From a checkpoint of a small transformer trained on Wikipedia.
Size: 12 layers, width 160, 5 heads of 32, MLP 640 tanh GELU, vocabulary 4096, 4.37M parameters.
Architecture: LayerNorm before each block, rotary positions, biases, tied embeddings, capped logits.
Training: a variant of Adam for these matrices, 115M tokens, 14051 steps.
Each number is 128 + 32 x the weight over its row's rms, rounded and kept within 0 to 255. Layers, rows and columns count from 0. Numbers have three digits each. The size before them is the row's rms in percent of the matrix's.

# layer 6 MLP down (transposed), 640x160, rms 0.0938, rows 249-335, columns 80-159
103:093100092084139196084116146119079053107137062122126132083147146105086093137127162122092135115107155180160092104096120111119127086143126181143091113115082107150145144134126074081164138173187126108113196131122130155151147154161123140075149149
101:112137155165135136168091095090109111127151127121125121172110185100155154159120176098109128198149142152108072153095147130095176121177166150165091177144151085129161082149115084124149107168123091095126116136148201108081113071093162185110096101
090:136158105162162135130107184052141166098175124045195137125146140126114124170131147164137114131119110137117110138133134071188077143127087117102169192151127153183144151173131105075124098153128134152132183125130149090108131146144151166090145065
115:097134141170065126115114104111103130151159119221144125132132085082140102072152133110102173089134078148159143164185098137141153112142107147136163158129123141184116138176163143088126104144108111171093131143132113110174136107182111076071124062
099:078061150166160142165110145125161139107127145099134144133114092079147061127116118140156130173130120200064180148121120070172091111153109155133118081085121149141108203141108131186129112088160109150125168088150141128184104136165162097117122110
102:150134126151090114205154102153137100131109161144139080056135132150091125119174190167167091135131149147157140104135122098195110187139129075126123085158128088176129189097077145136156039160167068111088147114101154092071076110111140066135144130
107:127165135100071149141071079116119138171181102110132146111129099099106104167090153092096150160123178150143144098155102151070137112150170092105128158210131120215175121112212127131074117129145145092132110082148145167089139083116148130170060132
099:120155131080172197135131154100139145140153135132135086145159178126140124094105184077114075143162116136124084120136108084099080123066094166118141126141064167103137190126130105193100098137141143123148097133091201166138152144084155124137121154
097:131140139140155093167069160137143146108153087172110155141093133172177143130198104126097066124133071157139132169122087165167108160096062151131128088137031108174101091112086201097074185152155146172104135066162138170118187117143151111158112079
092:153143106132093158140138096130128134114139077089118143140081094049108119128113130158135128130175080112151078102104132069082109150117162164162124154095136109063210168138094175159193150157164143142149130166069169139169105147149119124127158125
110:138135157168171141182120123121135158116128077091129139125141160177093101091168144141081125110117148115110146126098116120103168074088106180116162159123186138167127136149068120056108108162185078168130134090115123126110120169137163072132128190
097:154188169123101094103150123157128180164105136132131160141124130190134161144086133134165136121153114056104120122135088131160100176121106160085207159119157100089123122130137107107063157154146192111164173151117178171180144148114163127074123128
100:153112133176147156147132095083157160119124125139174125164155130160102164112145130197096126128092087130134088100153138168106148133147072111152148133115168145107137128199165081090094157112082124147120148108127141121185114202103118149180142122
108:154164137187158120129121150170180126104150112119195140114119129102109032165148104097107132182097144128162119183190117223111102069134122143142100130057079140114103166105179121156157122119095115163116180121155194109083163105162174079066082153
118:134115130105093098149075158123176135102177148054130139127116153117140031162108141184122110135163188152120205142047086177168082121113095170072088162130172148169102153137128169079103109132100124190131169160123084131126097158135132135090162111
088:106200069127161169125166109103152106112135187126144148114143124160115135125139139117128110069091189133134137140140104122107111099093160129125126113128165178152097119085144137092163139102175128103085153100165179129075161128104121138155080127
108:128103134101157149134145150164140150150090145138120124098161123120129061147066089065134100125141137100106130166212114162117119148120183156113137135134104185130161065200152093108124103141096108083161073094130191132165121122119176094104079107
103:117088077125128085144107150116090086075130124103135155142125152099205107136150104075173090116112141047148102129140038139150119122118127183139113080122177180062219173139133109113086185128128110138119135063098152114093139106108195109138137098
103:122147124142152134112094141173159122152133094124109132107047185138200160150071081144101132150136106134103105115163131144132150145142141187104069155092132100139165078101158112088146173081142169150142105145088145119112183099154110156153153128
098:097143151154147085203162173102197137117115136125110145119118153153130105157125101161139070156067171140113135064156112162083133151109134172133101170147130155163104129109144134097140168153114101097118136112097154136060100150128165147098120084
117:128154130081179099124020112109096139148129200081136175109067165189162107105095083086155088156144103112131091165155145125102180157155107157153126160160135128086149094084079161094184089111114133085132126138114102173155156138124124199110140163
099:149091216120104154132090085076095128165143151073081147158157156151169168116114165140109065099112114120141111135104123178047094130131150097099143187144155105097153196131182162108108075160125156096104099085087119188115088069164147147110088099
097:163106153121156142102167139138132184198148103141158136092168184117072121144127178125114100080148143169164118123114139105085094074103149134147141154082140151077144124147140141086108101124038150158121136120110146159204137172092164094118122128
099:171125126099123113119108121129144133139134108164143151108122120068113060124089156132112173136153184148110127155150101199124093124102126163125104137135165112171121183115142136109178136133073116051160151137173183101199089142126075087073152158
093:131079087117188150134095131138102193125161138126180147150130099096168165098094170159154112148150195162088184130136139027176115121119110078155145163201147166240137088135146123153123114083093098139064082096096120192108093145104160150151125161
100:172136116141102084077130118161100173142080156116104110138100110190166255158116093088091107113075083144074150138119159130152134126155130012094165197097131108123149134113159141110107066140088162104106118127129157176110137121159143099113156129
093:132124103214035068102106107139104125156090148168094141132139162168137132123135094127145128123072137144140136172110147162083163118138109096136084190138133108109089142116131147156091124107130190168121159143114175134120162169129094074096194144
101:155180148123121171199097119107111089150102075134062169097159093110159157076095086087126127058175131150051099141105121155097162135162123178087111182116149109075146096153077141097172109129152144178139174114164132138052131084147139076116129120
099:105159125129195135178128110133185085139087062180105083126165125165163081193120119113062178173189141127134132135160162117109097126138144134084163051148162108151090127159130107101143108121147119156143133085187131117096106086097140098184114100
105:106137127169159111147114104118139146117159159110143135119189147023132152090148151146109125105165156165159087091131119183206142115116150114159167156160123117103159106164129077138137077191118120134080149113130114122171125165105186060113110117
101:139107149130096138183151078162132145112132104115096154184153125071081126139184100158123151142127176093141142121125104157100096100084131100140129088113031157069163180057088110109170139120090107166152103169156137160082136116084131196148119140
097:150148076115151090166165200116163177098159176114150118075138160170154110119151100103061102108104105068155127097150119125124110115084055114155108122134096092143109146113149165154110121141071128162140154142124130115109183168083169127101156128
100:178065103170122106165109112166126064082169092160141116139144160089129099126131092119096117160147131160116172137084121171143131096104155170100083155176129109170110163108180138153092121140130117166106159142192142069086144129182103141121133118
099:133183178117166144146123141162136152102098136172114141089200154099104077151189106124102122128123126130146092141124086154137154167080124206060138135170083149073162175107145148138157085121155152143139173119138125097114158155121093080111057120
108:112133083142090138153185162107119108182125109113166159179165050066104095144123118119134105093137115135165173124156086146129137149136096178099111181132089170176142138133143110146137142160194158142123130162155106140123156035121119131089074151
116:218134174161136129122168127169115149082110141081125159079116152088090116165191102067174183138080110113166136112098119099062152117117144116156069099149127108205142122174118103127151129104138197179116116132142112145129137143113204095089130124
084:092146103148106094152145091167099108102096147083116104176130096115115132155192145152073072109128073129157097150143115101157100138143090162145114139089139134164118130153127080074150060134153088199178119137113163134109172062152142156189123059
107:110067158200190159141105110103139079158130114081128148135171078082123083153102201115119113130121152144133150122085203111102116071145117120120126137110194173138152195165156089122144130165151132138122159149095151139042100122173149144125097087
093:107128092150154071135175140096108133167121108141107093148139126125141121127120121108102116099100114109143103198163147116133139132067109143099214151139115171158158116143151124108136171106090155146127133138090144062061171077089176128222054121
108:118088159130073120131135079121182099166144157097121124164164150089134156096123166128053122121165115146093144151125146138121130126047139079111164134172080078142162116139143168156124124165198160110112136175130128094127091177123136134116131110
095:150146089151140119069088078161119116104084099094122113130095209097142220130117098132133146135112123103094146132111149155110074143062113099149137137068130164130130137097100129156145171160157125067163101093189151130104146086128100115102192154
096:145047106189149117106120134170145145126115165130080144172132131131112129146112109146090125126093158092157127138171135196125178128119065109104104122164125137055094114112184120152160072118123131119191179132145154072153158123100153056123037171
106:071079073198092132133145147114138112092127091104163106105140152098131103092173136063156116137169177188195120098161090103208146131147127141096127120111081165106064137155104056151129122125162165100144148166084120112085144098107121100115160087
092:134138121128111138149141121178154126152096111148195115106178147171137153120133123100094140151127184100115167120150119146149192154104110133150121075098112091196138144114182130148141143078105135108089140091152095112064127056126118178130107121
084:140129155130121128187183114138107093129152130171163128085144143090106060106063071119111136135072100074205166109139138112102204087159127150212158107127122119148167163153070162162154163133170110118133103132158098097107151109120140090141176174
093:111033096115092082104127119152142086125139180154150182159140121122135076069127107122115117140095081108129097104117062120078119105125100122152119156035125160117145123114107135126174142131134062153146139192157142147189153116136138077170142086
109:138150120135097097082069140097127111154096175084117112136171184126177046096117127111148147083148118139150106116110100141212114033156117096161130108122150255100093093186118155134119146148128117124170089164105123080209089166129164096126201166
095:193112152165129130113143116186208095116176088142086154087119127124117109156124094131114091081092123190116147123145091135163124152111111101120096158104166094177167156116174164027126120128084163119154111087126186156191187097122105123125022180
111:174112169142098080137188063206161171105109163081111178144146119163084143093108179137127082129111133141143127095125117194132121083148128152138124154136136133109099081144120102206140154168096095090124154084142087121152069158122113140081102149
111:075184140136134149132102151142141131198119135037137149157125145144138062128092151145110165118080122128108131152121112115071084071126106177126096059122180127145108196194154142156124096129132146137131151146137120083108104129183147102110140088
098:190155185089089087134130151126134167140186126105147123142121160107142101152119155082178114118135170110043184120151100164172085107137053116095159171136155168216135145114081122149161114155141107089137152136134111084077189132081111108127080137
101:102090118130079158192107152132143173108096128146153144138124118085109126138157126155114116167144121058131084096190148070128136174102130125113124106110163085147165118127153072068223072087094134127102151171127140160078152132127114155180120083
126:109099051134139127094101154145158143139146096126140110096157092101115031131092127166107130092076166128132146114084183129115123078174097157119112141096137160179127137158168162112153197143132185143145116137127107162134113130154160166090091144
114:082145077198137153122059124177125141124096101192113096206136142137133075122186112151072130120101130139148155123099115144146138059144108123205171146144119138173093121129127193122147098163114149146133183168112174075146089165096078091146164134
108:170152190152130196110180121099114085166104151147071154102105180139121103158105116099162117087132167122097101124194160163135184096143095109142105131195172090128136121119118092098118061140107095105101141109101136094137111120099146138156076083
092:101058064154079107113138073196123129120125110137111173161158142098148082092144184184124133127098086126163118109120100117145098095154138110153101144127143154144140160109097132147168115186152125174101116115120147172166080092143147124081090187
093:112090162191167095143145121153152127155159090110128096123179117155075185116106175146115097172110131171151180151129077130098182113083126128028073157133129090192088107135090087175119098104135111165140160085127102123134078142153122087145147117
098:095143156094141058148164109135119173123146121117159139106171172181101091083134161130118099161141113105123089081101204062120091134119111167155130183079112103115179137092121125088157133128153136095139152145102100132083097179115078108002131043
087:120180124115128116153150141137144119085106084059103153170108168169119148157153108137088093103106180118102113096110101136061083159061114075164174139097090195135143138101144149122144163138148162096108167108151110167084117126101092147123126145
091:079116138171140122148162104150071167121139111103140167128129136112117054117131107194034192126114057148148116046149099116168138089151106149172094187103164142150163168167123117086110078089154145137100151133077140153129165076131137133140168188
092:130111143158103097142128105092153123170096108098183159109031113087124255176149180174099078122112094120130124101092153133123116171145149143167110147120139082145153147136116123088114150143152105127089106144104146150193069103084119122120128085
099:072191140102164138082100153110134157128098163151126165111124099180136121106118200149187148164113132124157097083116134162204163130135160144107101166091097108116161175138218152103107146168087144082136080140112116185145079152117116105117106113
094:065144145197062076080205143150138175127134091127119122071092159165149088112102114140081128160094119146099144170161119157118147096154103124125133079100124136150064144074163120181141139113149119133078133116175097111137167108099155173117143109
100:200111146139105113111131133120124137159155157138109180111155095141100166150145108143137147153142120179158083145134148091159098159060139151144060161138082132067106163138110122120134119123117155107064109154096096167150153098124123100126086159
085:119062117119133144170127061190145094105113096168133152150169130104080068155125158154120122117097065123155174151160152103109158170100201132092132163099138117144130164094132092110149140130140186114173146094144083112110167141103106116111155146
099:128099129103148163146037070125162080155172114069092137066097146084100038141179145119141100122133114096120112123149120197134183176118206181149136166156131143099111126152140116148104126130170152131149118164128136139118141136173153135075087129
085:143126106154127077206117175099151172086092123136156128081133139149122065157103150156138104111153154171104131138091209087210144135154083138054200099165100144153119124103116112146145093157148097110115100166123145152143092148092171095060123148
090:169061155171094132069119126070123116137115151139065192120134173140110144165192167158189170146058128138163076148057096123158081111126142074084090163145091170083116125186113110127123107156105165117134109128194120120129163155130121174118119103
095:076125146142141111196099157176110125052123145153196102126127116152095103155146153155138122133137161134120157158073161110118171177147111136104077116088097125098165088134164114112177118141126109148099152102155135212149086147163165128123130114
086:116098148166095082159203163090072133170177176086199171136139136081149171100135101148089096173112071131105152045101088098126091110103051086101183124125113157123123088156197108096177120184114104149097163120082115158085142100155153135108149070
093:120127157114137078110128136124102177152151154130149120210154125203086134127064093088116101119099094109106161162140099126163136177090084077069094106141115112157089119108148154086164159090189128111108157117167127113146146116115201130114120115
099:060105101179189133116108181118188132132130110052154086070125135052143091153102155138128146100127161109116139133165142094150096151111141205137170123055162107085132128177185080063062098120159136121129142103135186177123120188088086137049116139
094:120218102181121127082075144187162147110093091117141066156171083119131131121170157124107112147125140146162115130122103105134153172179130101111170181136145125142117186146142155147123100111203141126123131089073068173117171066185127087089184154
102:127082134110100060151115098154178100153133131104145169067094122118142086193135162175169126107104092136147139124167093111100110116074089127127159050104090131158182101165109171174161122121157099135198089082121137116135179065110123082115091138
101:104114137151144146019080096128097110140057160077159150127150172121166068050141130137135115098138125128143080132095111084144096067110192114118156199092120127087140083167098080123115101147109148037116114117131136116181113136130156127124147123
092:140166060093140126122160154133170142151092161053163086130153117176162178094123109151081096140145114163107137138101145114150100097175106092092119101036095190113098119117119167154139148074085118174209136104140157160135108176087057147094117155
098:155139153146089139083111117148127137185044190098098134144126152089105118123156058081122137105118093187131149114103058157129095121117182187125087127165146108106117097110164149096137126132134103120097096163081127143118085110123135154118152124
089:155185161138125170158080137108096176144128103133110110150101064146070120120136197185144140121087084101163115112131121102151154138138053121089105174053169053114138158157083131119129115130182149174109113136170123159146189124140072151147065162
088:120151089099101171158142113113127129145133134176156102156152110138157160175181134115077121120091067130173134100126140127085132207102182185189127109152119130120140170196151120080155105114126139095177174168078135098091160100136126121153123112
101:105121137127134117117145122154102136138214132113101101159155146134121098167138142152074078180040144155121178118151149156139067162138138117183083169080095195094082166151218126100191092093114155183129097122141122140139134121102119099121066207
105:158148155093127119148133206111146151122077143134154129180109101152148235078159136136109058107098112116114172153151082100128153166123110112176088129171119125110153101196135121065084129135077108184138173180107112123168150182164156106179080135
082:128178218125124155128124126088102102132132128020149144165128152122136163143167067152079147123068085151065116134120133148131076115136155152135141120127127171149137124110104131149137141218104157114151106102081108153101114124132146102110115178
143:093150102137141157092110110127131033096130115063201147104033112165107077156123200137143090192092115169128099053161193095141096105173090114126116160090086160203156128126152112142136177109141130169150053114099174149156140134091089109126150157
097:094158135145098096203090188153156111089168111106159138116079111153124143129056168105131106126124133081156170148144098126166136101125103161107136143118166180151162128104157124089068212104031121104091145081158115183101137069158114118092156108
083:112165114125076104109119074103124147186147095126121104101163071109104155127113132151146103127057064174119120118161101151121142139147166140073198121162112134112163143060135165086137104061109173147123110146133131111150135102087138137178200105
092:093062145094167164114104185173143158152124115149090089169105122117157128152091129111070098110105086122054121210152128125072130117098094156132184123149124171122143154147084133065130110147091120176200157123104152095144122161144072174101136147
100:206077143135134138170159120095148139071056137111062088130146129140123224072178148106140162077146161102126112135122100126129126157147150124112175081198072098169140100152086171172150075126120170128104073098121091097132127181113155150190107179
# layer 6 MLP up, 640x160, rms 0.108, rows 250-335, columns 80-159
103:131170095102159128133044125127110129097130095135159129137143129169138047139139157066085070149156094139184140118119165142165181150161143151165127140141129162108066139141133086121141155142151124142175106181112088152131118096153076126114131125
098:158196115057110127133088131148104110172151104137100130116067126116176115115129123135117134131173098137129161164161114162145122102135161149167131106099154148113138111102098224136085162141133139095116143124100121125174081164139101181149086170
102:160130120145152165129143141141112109135196118125130088134142125172106103108115173087136121114153123150129108141093089131146178041135151153141105139176078181121170112102148165146097170116075178151123091139141151156133155207093112111074103140
105:158137071101160130135169199114164130142164168136103098108105119119127132082126109055114113136171141190192169185114098119137129091096163079116108189137118183084156153094088097183094131040135122156100108123063158189148146108199116134160154176
107:122112139201108152165101188137168135145142167148083123041064125121107096150168098049161099126100129149147122149136076137140150135121110073113040105139148167133135140131109093143148159122143120141204100141143147093097170137149138098143160169
102:110139089124103108103070209107149198147139113191156159142053090115117126101080141101131103116138099130157105101182107116114126092132170131169170099126117112075046132140147205127123175173100085121161072192119156102124139148169197145116117129
099:096149079109150179105110155093147140154154089079109126151148170099174093070105065159178063142165099160188123139131097135116105098166110170147155128097148147166119167098133113144131125095127077138099069103148135141150085168107179129136129132
096:054121128135138217077124073107115120186136104113132114144111151117111121143099178162092108175138122183133133120136098086102129062133159144156104166163114128160088105156147102134111113162152116187150112134116113141148093119140115096175130128
096:097089097099152113067097088105099094129144192093159138129128099096113130163126137144085111105142125199117042159095175160187139149163103094119158157154046180147120129181119131098131152143097135174156081129157088107149150148138117173128142153
102:078111152142131171104046136145120126114108102143138036089148127153091090058142127130127147121104082109133138115047113137177139123131112073165181116177149077094119075151114133121131115118169128122124148147098119125100111132062164104227227177
099:112164118092126165145118111167102147161136140153110074147145072096150108147122166167149117155126085115158179115115079097144140081092124163197155148147121141183133136167148117137108138115089085112148113153123159068108068120160198144149168130
100:121178092091148169143082178132125117148124129128107079148092140131099083091095212105168130093164125111151100065125153106194128081134208160165109144116152217083084154141123112187038130113133106189158179127063085109152160142125052152134147142
105:084183120096138133166143083137094186115118098152097154147129098115132145174125086135108125182126132173180120195129138188148168114183158139098088122098129153102114110092128221097064124054105142181145124123088168115173101124156107099118113148
106:112112125138091118115111107110195184101115127134163130081069106102151093091082150067100109096135123171113113136152153096157137073120159071129146139146166115142115096120167142097093127146118148174168147173079090136159071181165199186091162152
095:112048142140166148107147119126156122137123095097103186107109148121163157168077090103112143131149188159150080180167106154152118115160113112074110082127144120188191116191109139114133167095122139142077058138179148124129074132136133100129093137
105:103163110143164130077136173093168142137106102116133079140147149086156106080093079152182065144138108167121060119130108153130133093135144073167126169139158081174105119163177169139141140109120082127083105169162162050147067167171164094168134145
093:106139134131141147141133120153173143174124087136154069061151058167091107186153096148114137129106161120117142132166163133141149148155117097105142130124103077198094149093114115150168112144079122116105087167153131109134160102156131151141141126
101:135139068155114112106125183143119163182128169150116142119159174146145121110054138129103079176123154119106155185129044096154164095172126166163110098136097209112128089152134098126114129105089151165114121129118118135157078155144182144112162158
096:084097093146158169135110134132110112151138127143147141131094136190170074125173086149127171070130202123149075138157132111120180155115104061120134067104134156102106164173082108146112106098103173095127165168115106119086155125181076137080138159
104:098096116198125152142135148110108134171136102110137154090069130163135103111143126086111129131122156157181113099200168095135193151118160088089096134139153122145078141147108139109077112063105098130112119135140125096125156082195159119165103123
095:109149145189164159150140114037123077195143116132117150110130118087116078119146131141151143143128156128179159133125155121120168103131159117147105146151110109149098111148202183155125138135159114088098161136092080097137082141189115089112132131
098:075172113155162146142156137141133152187089159170056143144091132099111100169080116147096112152178125124114134142140094169204071080125186128209128169139118203134130163172122131120156135124118137165134088077045119163145141153136129095117132137
097:108107092127120106122136157118090083145092143159087119031145136173087065119099111126181162197126114196127090092089130125101155070094132118163145117137182148112108135110143115139150193140121107144133155122100128085132109116141144153163165133
097:108161106082100117107068134056104120134114105166116147103093145165173131134140066112152093157128156163169101172153082099125158106182085172154125095094129197095178127153121115166160121134100102136137141140113176132216090098185194088076149207
104:108125134094165142137152113168136129093133104142173090118147084201129100109106098089098173105136165085158059133208161161138167151115103089121129056121118115157120134075146158146061162123126146092159142142123047134146145157103083141138162162
103:109152106055094110113143120133159163119103154164124100145085107150167140094083183068128145138166149104107168111071127114104173071147114079115104109119105169116142140137100110167046133141153129159074156148092099166177070129131178156115157080
107:132105139125152183156132099153130181144142101126085106117160059111130124078151155103158127113152130120099141144091186145147137065145085058159103110163059153084149123112164192076121136122130189126103113144109081128124116125105131181135100131
101:159111105107189112123145119122161132158108110127065103115059143092145121171042121151122176063097130103130152122160125148162156124131116079096122136121081111117174106097097184108122144124111165128068060118114129192113194139091137160116121106
103:100199103125127119122103118189175133131129150117071055091141119146169110114110132143152093079152105090135116107128155151198187084170145158162126105189054145082110091125144162148125083092165149154132129130087114132147150100105158129196121148
103:122131109095154089124168182133136179106127143141127133127084149143162114090106103111123204182105188071148162159156104103181170110193112075110115176151142179079148124082085116098100128107098143152116107083077115162145162120093213136147149154
100:181102078099087136099102141135123095151180119117168120135046110147129125079086105096136120117157139106168127162167141064156134120181142073105124102135163133111123135116108132106084118053153147108161078140148158139103120175055162145144128137
099:157158121115136138165145176105173137114139132143098141103133071137196117085102160105132143118143127108115172158149159103164147081100131143184067143107153076078156087117099099096120142097105113134157125176106105084134151090108165188177145155
092:121099113150185174149143139122140115137123098118126044102120145151067137210141194102097122160210118153146094140125106179156110168098123099118123105155128155136124114080109136133158145074152073154135179161167104033081139143173074128167103120
110:114145149172152153108119111123135181146118098155097128112141114127190089046085176150167112078118130114203117165166139161125136112135105121127139103150062117119130095206129110191117114129103089139090136162111151119122069114202124123179124130
113:160089088105154172113174195080103087141113110115133170105114177105135076120135076089164165206170143140178168122155083135114131086107153138152142156137121150131117122163103125099138135109151099152127078149118061126134125134145166095214118128
082:135120104072130125114122125114161079120127095200141194121070108169109091140111132077127111096134182094068160133099107181135104133168151129204068138132147194088149066080135113120089158131134141183175081123129146102140092114098183109139150194
103:113135156178120111112147137130130138088154100191128093141126098127131120186182129085093135147136087130138111153175108171166186119177152150092057160122174138080124134143103211145078110046077102103138150172116122128150119125181118106116152169
097:088091101124148151126139144149084169103117107132135073149105147214117156189096124097143186124184140145131083120127174179158107123092136102096090102140134097139065073130158178159022167165102130142098125177172103169093105145112091124042129093
109:077147124077148174124054141139138161118146167134120104159117103130151103070147099112107139106163111154144082105137125144118167076109183144163127107138075175125176123148151141133145168159112153186171156128100166136100038170197142155097166138
094:112133172124138184096163136085100129077092110109086118173056150142148123134129081125121082142180138127115053144131090212180129133146117165122136124156097159114176128167086109189059174158132164156139164085096169116154082155151172133130101144
097:126145132042118167163078108116143121172114088141111111110114105150133092121087163118085095092192120133116152076100099135105117126108140094127094142137167132152086047140058098166115202115150112128099161168112064163096103209159154168072121127
105:189113089158121123163151132155130131200116083083110149047130146122131105107137132109122118113123158127203147180098129170089097119119150134145093115168157156110093057109149126136134133098133109160164102097100145112108109098137137173181105154
091:122113159165113126040107184068136083107062105141116168103058146073180128080128124148146112171122110138112141153070086107109121087133112117144111143145099185115090110162101099096107135182128105100078104129098155132196128182082142114110178097
093:102149135134137140105135153081102142133159165139105084173068115158119115137173047091124155103197107164135100137173162114136109126139122154141175089175141155161116114108145113140100167143128089142172137159160132144082131115135102091186153167
096:113115126100104141090094094139100113093124095117169072103184081158147106107087115142217072134165150140171119098088117170150130165153175081203147083111131112145141145140150175171111142141130152130145138197138113071161052169107111183107097117
099:128138156152182120172098105086143127119147093117124133080116127096155124113116115184139151127155123168110128118103132163141114095114161071169094146142141104177048146091163172175123114137119083103086131145108171102134064189151084111062177119
097:084138134153155104112103205142110175124136093116083092098138166165140122165110124149122115137143101136118071085152089128094103118141190110148107107130117151145143127135157120183122134171121091109161122145143123119125106149123081109105148135
106:097181149123145182134085154136130101102147142108151128098099164128169103125146084036149164115163146143112088151107163147097162080175164149166088070144094122080118163183110125203123198165118138104096145169127113172113079100127100160110118162
104:104161113142116105066121150136121093144098128142099094075136161144094108145107118129164146088176107179142087175168154106141152167166174112141099060135128161092146119170124126181138121102084150103163165114116128163108163130139101142058193209
101:172050156138108179163105188098132176162140109122104119123154088120155092076161089092144052090126115138104135149136099128126136139179070136129088165126119132166115164179068142046113122151115166132210087119158122066099162168123165115119119141
102:092120154097219122061077154118115182107128085112101109143146103131183106140121115109104116103118115144109094119188129140146128073135078117073125087121045138151112143200130165097033155164148191110108159092063126130093141160207111137091184134
100:160147112123116077121058155131188203088162134156124106081096132103207089076133130114158097128102123133110112173166089088165181073166178118130125170139122125135147125181202151113130111109092155148122124161073125150143051140128170166114166160
109:119179137155118136096090166040160068146131099107060077129143149147198134160083149124150134149130129146092150135119099158126131093111130120137110149132151114144145136150151157189147126202155098127068133133131124098195088252113184136147134122
106:099146138184114157131133176122181100110167163155158091127069130128139098165137145082087120157094138152101099149129159120106125120124218131165090118201135107137077145124155160155147157152164153085197094137169145076118149096095101153075139111
092:109101123135132142068104131123131098143129156139123127132133128127196114085117131152229116152149141100169116147151090124172140152190111118118157104168119144086153099171090131131111104117058142123165115107171106101186146189127110147141128114
102:137142123102114083137150128097115165141089152150144139135099118124140116068181096066145116130110147130113151181113112085141088088143141110156055120118131200060200138111133126173061110104110151082095086096079115107166185172131161152164103112
104:128121125113136114067100145099146128132145163098148156122107167167183095080118105114157117096105170152132104184167170153157121111157082091109157126136055142109161122135110160148098087126048175115185131127112131102138152116137105092140142141
090:163082056172095168115122105113104116143099107181162140134172087170163096125163171108157133094139148140191080121154171134125170136115103110089083093112114134061166114144148151167163131089101160099109092212208104081113138149159124121127150153
096:130106150120161134053151120093112189122184131144096093090128103130133133099117093131157084076154144201129094114154200160171142103177076138130147106133151152154108165121118148098148091080118111128151141084123169158099148110227105138139155156
097:100144128121138125069100196096067138112113160152062084165096102161168140082098065061195124101187138100207100113115049139200142123128047160128138147146147127071091115108120150150089171090081144159160170153189098135149144098187095120152115142
100:166154118136127114148055121159149122179143156124134135136096156099161114089054102094146111024119097094141114196157145146161188111131144052154131094156104098144121092127177168166125116132056195148115050159143139113130097080151129133127192150
104:122164108072116103102033152107129110104199151206100135145116084117121121154124107107118154109104182115237157164128145118159118117139093061155134173138113160166088119111141123157096125137107101141152145165110147121119158100205126166180150119
107:153153140140112162156180171129140185114168145138136150054134073117080124104133116110157097176137102162134132112133116131124155116127180083142136154195158128102130069114107107159148096187084103089142100118124144151172154155084124124133100131
087:144102165116093129071082115069134141147076168124116123077120119092180116050099123178180123097200115132106056142147108134129171103172126117153166113121145075111117107139117120150151130138134176082110092104119147100213119098169189120160137149
091:123158139086118118149121154119194196156138076139154159117101086102110119124089111069086141120094107143160145141158155112124162120149177103054123094132078140151091128167140199155063124106093154141073071176148164111147072187164162153135081119
089:150130122117116097104139128141128163113125081068085129148058087144124134065153168102098099127170110160194120151087156139140196136169217118144108149159111108085175136094198144128057196087110178146101130090078138138119153133136162134164072178
089:114153090133123132129141076106083132135122071110120076139129062123132103113108120139176138165139180090137119133147081131108114144109208109225073125118140103110090070114151117162158117155126082148135153115112099073118166128151143140163142135
097:083099163123106139106148142111174138132058157127103119169115140115230122098080094152119126105121136116096121107160145104132161102133154137196098156129114142089152106186166108134117169151128090147141069144154149094166131152072124058140099103
086:142138119097164115124116165154134156091162129153072062149108140145139156161114118103083157128124147131108109172111136149117195110144135126155100118146128118116145066077102145187068098060144149137149115166114128117119146156096137153135160212
097:116108114104144147097068115150100111099121075126113146104077140077156113130111115081194123104109122139144184161081154135115085092146105135161135141126143155089130143108053122137045129167123116160179091115104148083121067153105141200144171110
099:145166112128108163148101182132131120171088172110136141143119126134144115132088080110171155120108099149134109212145088122163175159151156129098120119115134114094097057146070108126113140114078146140136083135119078138165141077200175144091155109
098:124124134146105122131130114138195121138191097128139112117110074218085147124127101138114132120129158145161129125111128174168120141137123079125129105151126124163111129136089125099107132127142172183117166128119129155151151126137094147133094100
100:106116131124160151093053148038104107095167131114087114122100166170136129075139062120168127115148124120133042162162142212163171111128178140147137070116051130085092132100155162113133148111111144107099102172120117129111138152112099133117185126
108:105131085151153175179149106110110139214194091144129121138133141119133114170157126083105159159106140092164125137132175196135122144109147148116079087123118144134153149076174196155124147054109196183125136145094084054093133163129112119113086180
095:000138090148124164087073133101122201131088076146063085115120127159095137121124169149065128149166147203097142131079121152130092119133157093115095152156099133070134143183070105147117159136162192177097100111132156171176171189109113155141156160
104:081155076102133144153149121137176205142176146233120101137122176125140117164100126104107133114160104123157143114121082131111173078089166127164154042096093104170140158166138184158134143140105112156119122153145065143136078126163121218128145105
096:146126096143144084143086080141086156117124096134121196110125135140143110076183145022182108147164118131135139062058167154111147062140122084220124147146164129090156066111147127138144188172105115125164131164164114136110080116070148168079166088
093:061143159137117100062103130118092125110140144164180075104107152177181116063133098081135138173164127154106143156185127125172144170108089135085163091137107140163096129123138146076073156103143160160172143106121138131126082143101110188127186133
097:094162157066101134126154120104103067144139139107161054084042121144144121090124093122163176075164152156146106118130165113154136123127138107186114111136154139142103087180093104190135200196157131090150113166144141118157141144142151100152225119
110:124132120134110109100155112105091213134110138142162097152118058209164118121078070143109080124169159104132065105181113127163161153139113154129113127117123120167130074176137183160144090075083154130115113153096140154194115116148151135125118158
084:149078046139196110143078108126133087114127163134147087177121106173211112168116208142143157120133121117159081144161138151111170155120144114112117060135058093136119162086111129148142087093142132138171191125127085127111166135133110127111102111
115:083141046121065108083124182157154162167163156108117139106104165114180099124073176089116096130100145124115128171082128106126183099163120126192148091178110147145119100091110122154156143193130150107126097151115081150142053143149167143131166189
098:149107158104200163121131141051128069174143093113107128086055145127118087114145118163146124148163116144126101104113127186139166093160118129139147153111147177081193176106159102135095145128146180094168143132077148104098123140127117167170174117
088:114057101102183155123099146161096122164056153092118134149124124143168159138158119082108133103127169167137081119138129116167119122112093128144088079136130097180042095115121076117112118165127136135187091140139155104132170112176097085076121147
091:157155174132139142146086144130106118103140104142147111132085082158089163110097108035119165094115117128130113128115139148125131096127167077139000145165048151146119068113143167119101180131170133142076082121080135126152127159138221128161177104
102:113131127114125149101156146093155121138080086177082146127121129117107140076099089085122117071172117133155125172116113130105211111102097060114145070181097119138062081120103093136067157117094145153102144119153144125155133186163189255093128158